From a checkpoint of a small transformer trained on Wikipedia.
Training: a variant of Muon for these matrices, 646M tokens.
Each number is 128 + 32 x the weight over its row's rms, rounded and kept within 0 to 255. Layers, rows and columns count from 0. Numbers have three digits each. The size before them is the row's rms in percent of the matrix's.

# layer 4 attention value, 512x512, rms 0.0723, rows 376-383, columns 192-255
099:113148085173167118102139102146058109123135075120120151131150119134112091113119115123141173108149109111109127105109146092068138171141147126084169174181082182192137111080151136115132019123130078
095:158064145110104111131134131069134137086163120143085122105179113082141116097114103094120124131115121093109095127144085119077075167104121149082121175148160131155138091135134084068105176149134167
098:166111171085121146094118104151126147137100151094111107081130071132171172159100199098141049145125148169080099088074113155119152129161132152150128134167080079123153146183098098113084164106131145
100:152146161136137105119046098121100123117142163133112108093141125080086135138134135136135170119145116106149102064096120083158147119112141078127097147112175060118092124165104116125116114104115087
099:166191135117137085133089060090161116104197154185131165175129123100136143155141118118098127074131122101174145065154100131172120131119124079132172133096154117086093194083129108146127110134128070
101:149132115150143120066118138100121103176088037105093133132124174154191086193075161113095055165106131123144148114126105105152185135118066061174127159158142185093121149190114113124053140110125120
096:159162127154085104205165090124092094135135112160125100143110119166076089161124156113129081130129127101110120092155089140124144118117130158149184111129130124172111155071149147100069139141161088
100:121155110094076138131158115147106096144130099130151198151107106134193129109161142136118173152065139109103165149078167115122184124108131158138146184180157181173125115141108132109132089142156108
# layer 4 attention output (transposed), 512x512, rms 0.0669, rows 376-383, columns 192-255
098:147111105122106158154061122105134114161102154118070170121198118216120130135079113173115142076140133093091134167179101158130092110122151138144130126152175161196176148109156219133115101089115112
101:104131088091126092110134167106065182086125121151096139150170122150184072099106143154128089119096110093138176076118130090122119082107090099100094165143148168132143131063081166166158115147157140
097:099174150106099146198139119171176099137171108188179109171128137168163126128171140195168113182113153127095154139081123112133176110133063100128138112113112162129139147133092156163130154096164085
103:091122153111177161122127080116112118106086083127089064052101114128125100115096112110117126141119169133068109116178089159103134156107074126147136123091127105082200161104169085098120148133089142
098:130143132087151121114114141128136134146088112100165086170093167164132147102128088196137127110150141142145135165167093140076131106083179074118199099154157109141141140142074189123131115109103102
101:128169126068167116134143130159155202152129130145105097161118158095122134157081084151132202109133147204104157139133140122139138131094131161122112101147082142134078141168150059120154152093138144
098:133175107140083139122098117138123034152098121193119109160097170139155191129107137134044015110195102124193159170158122087166131086160088140125109142131145076174136113149111053132092137102082147
107:127173155105165112076117155115131110111117147173102149130111125088107119086119159105098105117179048143072120140110115200127146153130141183128142100173107098098048069090126138110073160129121103
# layer 4 attention query, 512x512, rms 0.0691, rows 384-397, columns 192-255
085:100090082196139099194093077072131104117108162146115143134104152114155185167178158193132141117120090127077123153143086124114089086142107175112175122134163130075149147115156140103118163127149078
097:124092096134183179116159126132122178158083027137148176144094152142109118129123155171133151161126079129218112154078153154118192167123107126134142147110172144142162147098084094157117112128086103
095:152141151122110140068104149122162091189144068135149148109138189187127159146114128125140127147130125120138088107148198049151121134177150139129116099103107087160117174156150109065102164142147112
085:122149128126129110115151111110183194098135132117114138095131134101082100153154143172111174111172130166127113114110117125114077112188138148090146110087117173108127185088141154151143151053114130
092:114126130111146131142106131161226203072158077147169164131132104071098173139131118136105138080131147205103112159110154182122084142163119153130130082116145155162151156154161127153106137132184177
093:090151128147171120129128182113178172123109126118134120099192169151110130160165113106120166113129129219181055154097171087125125095138145108079094120079157120107143077163159136118143085070093121
098:091144113184132104114143086101172139085137095135101152158075115114166141120146152091127109089155093138110142140119115152113112117158114138128165117123143151110085090080112098137119138169156151
103:104087154149194146077110178081185117087093098114118165160121163108149140141149116114142070078138118136126102147156120130077091134122169117136206135058132142058194092102136121140130116102171138
099:104087140152161062178168116156107088136123083086098121151134105122106116115069130121093066152149124093131146099080124098126205183118154080110084153116149125105089132113099159130101077088120147
104:080113129136125067090108085173191182153124185130129100048129169083090118164170137124160110178109066069083111162147153085160115110154095139145095073124161079098129070129127148148086104118130146
099:115106135113125112124132075173118131083164099113125128117112149194164056139146144114110120151120113242071108159097119100183163149081159131094140115165115117094123161106141157158133093115171092
106:041125106095098145127063127133122176084104112154046131124117135127117108050073136101163070178078135159108108088085115110159089094147158108136164124138134097115104122068100219189153128144177152
112:114146088128141140127117136142107115108173124119043104126127130144159163113138162127152083158093122091141142115068160137107108125137076089104130146136088159088092107138104139146144121185142077
103:157128060149103107147161134103160087120172194145133135177101157138069153181166146150140162184169114160089084123176170146119143125178193153123139141095125128108137143170163141196110115113159138
# layer 4 attention key, 512x512, rms 0.0703, rows 384-396, columns 192-255
089:073127129122136144167122133108131167126104118117131074127184165077052137085134122140082095093136109200165115094119110140150133171088161073134095151105107120160210183154140128167108134122119159
089:106156060136121066056094137144143048107126107134121128141145108154209147195046145106076128135178126142088116176119127069095193112139098136090127087039122128097087160087161147109109162109140145
090:150096188159170175115159048086156119113198073048096092135157061137083134073142126102119061134081176118116180104122118168134069109128100110151131126122129151132128108139125147159118070120133146
098:098178128128127139153097108138190170159185125154142122127125096136080171132085093119189075156151101076165178109135064159137179159138204136111104149103169118167110200114128076120103134198152126
087:153150048148135135113175098125170156109076087120120086116103139208125115179162178134122090122183133105082130078151140142189138167173102118079063114030133151068134191122128126161088144143095099
091:180204131054133167174106058143174130125133137104149094077162147090049131102159101111124093117153177089086154123148100156104115098197120186144177103162168148146105114163078084119112111133130119
091:061098190078179173172125142165132159068140139125088086141192085097111141118144123161176129128136128126177113111161115133176136115162201133070119118115137124127077133129138156084113162159113158
104:168115090101121149133145101091140195125081125128092104087151160132139112136117156135131128109147119109068109083143110191143142025157135140090156114063140088160124073058086099083106138118128174
103:147148182106127125150189090121140085183129178068100031105165126116122117151083110160070084138168121062143073164183058115150130128123119099116138123124167191126062080096193095095095131186074110
114:163157176080128079136078133069151169104117072126088129174159156129114133177064057088122150157106069116151176160103184175107163131131144161120138106122087114143133090133110148154211143146087152
097:139105150128128120143162108161108090129164117155146069150152134128140140174148108135100094099104164101189095139130138111155137143139099082159110149051095137112115134200162148151134095143132180
110:157149082154128136153132140109138100089151088183135182168086179131152118142212114097145097100146123094118111180115156156097156163115136114106067178124111109168146164102103133141151117118212132
106:083121098120065152108076167056114154082157103184118102129115120112166141146155175053153125137087179143158183033121144118118134086096085080122168051074073174189163158152102105114111139126166149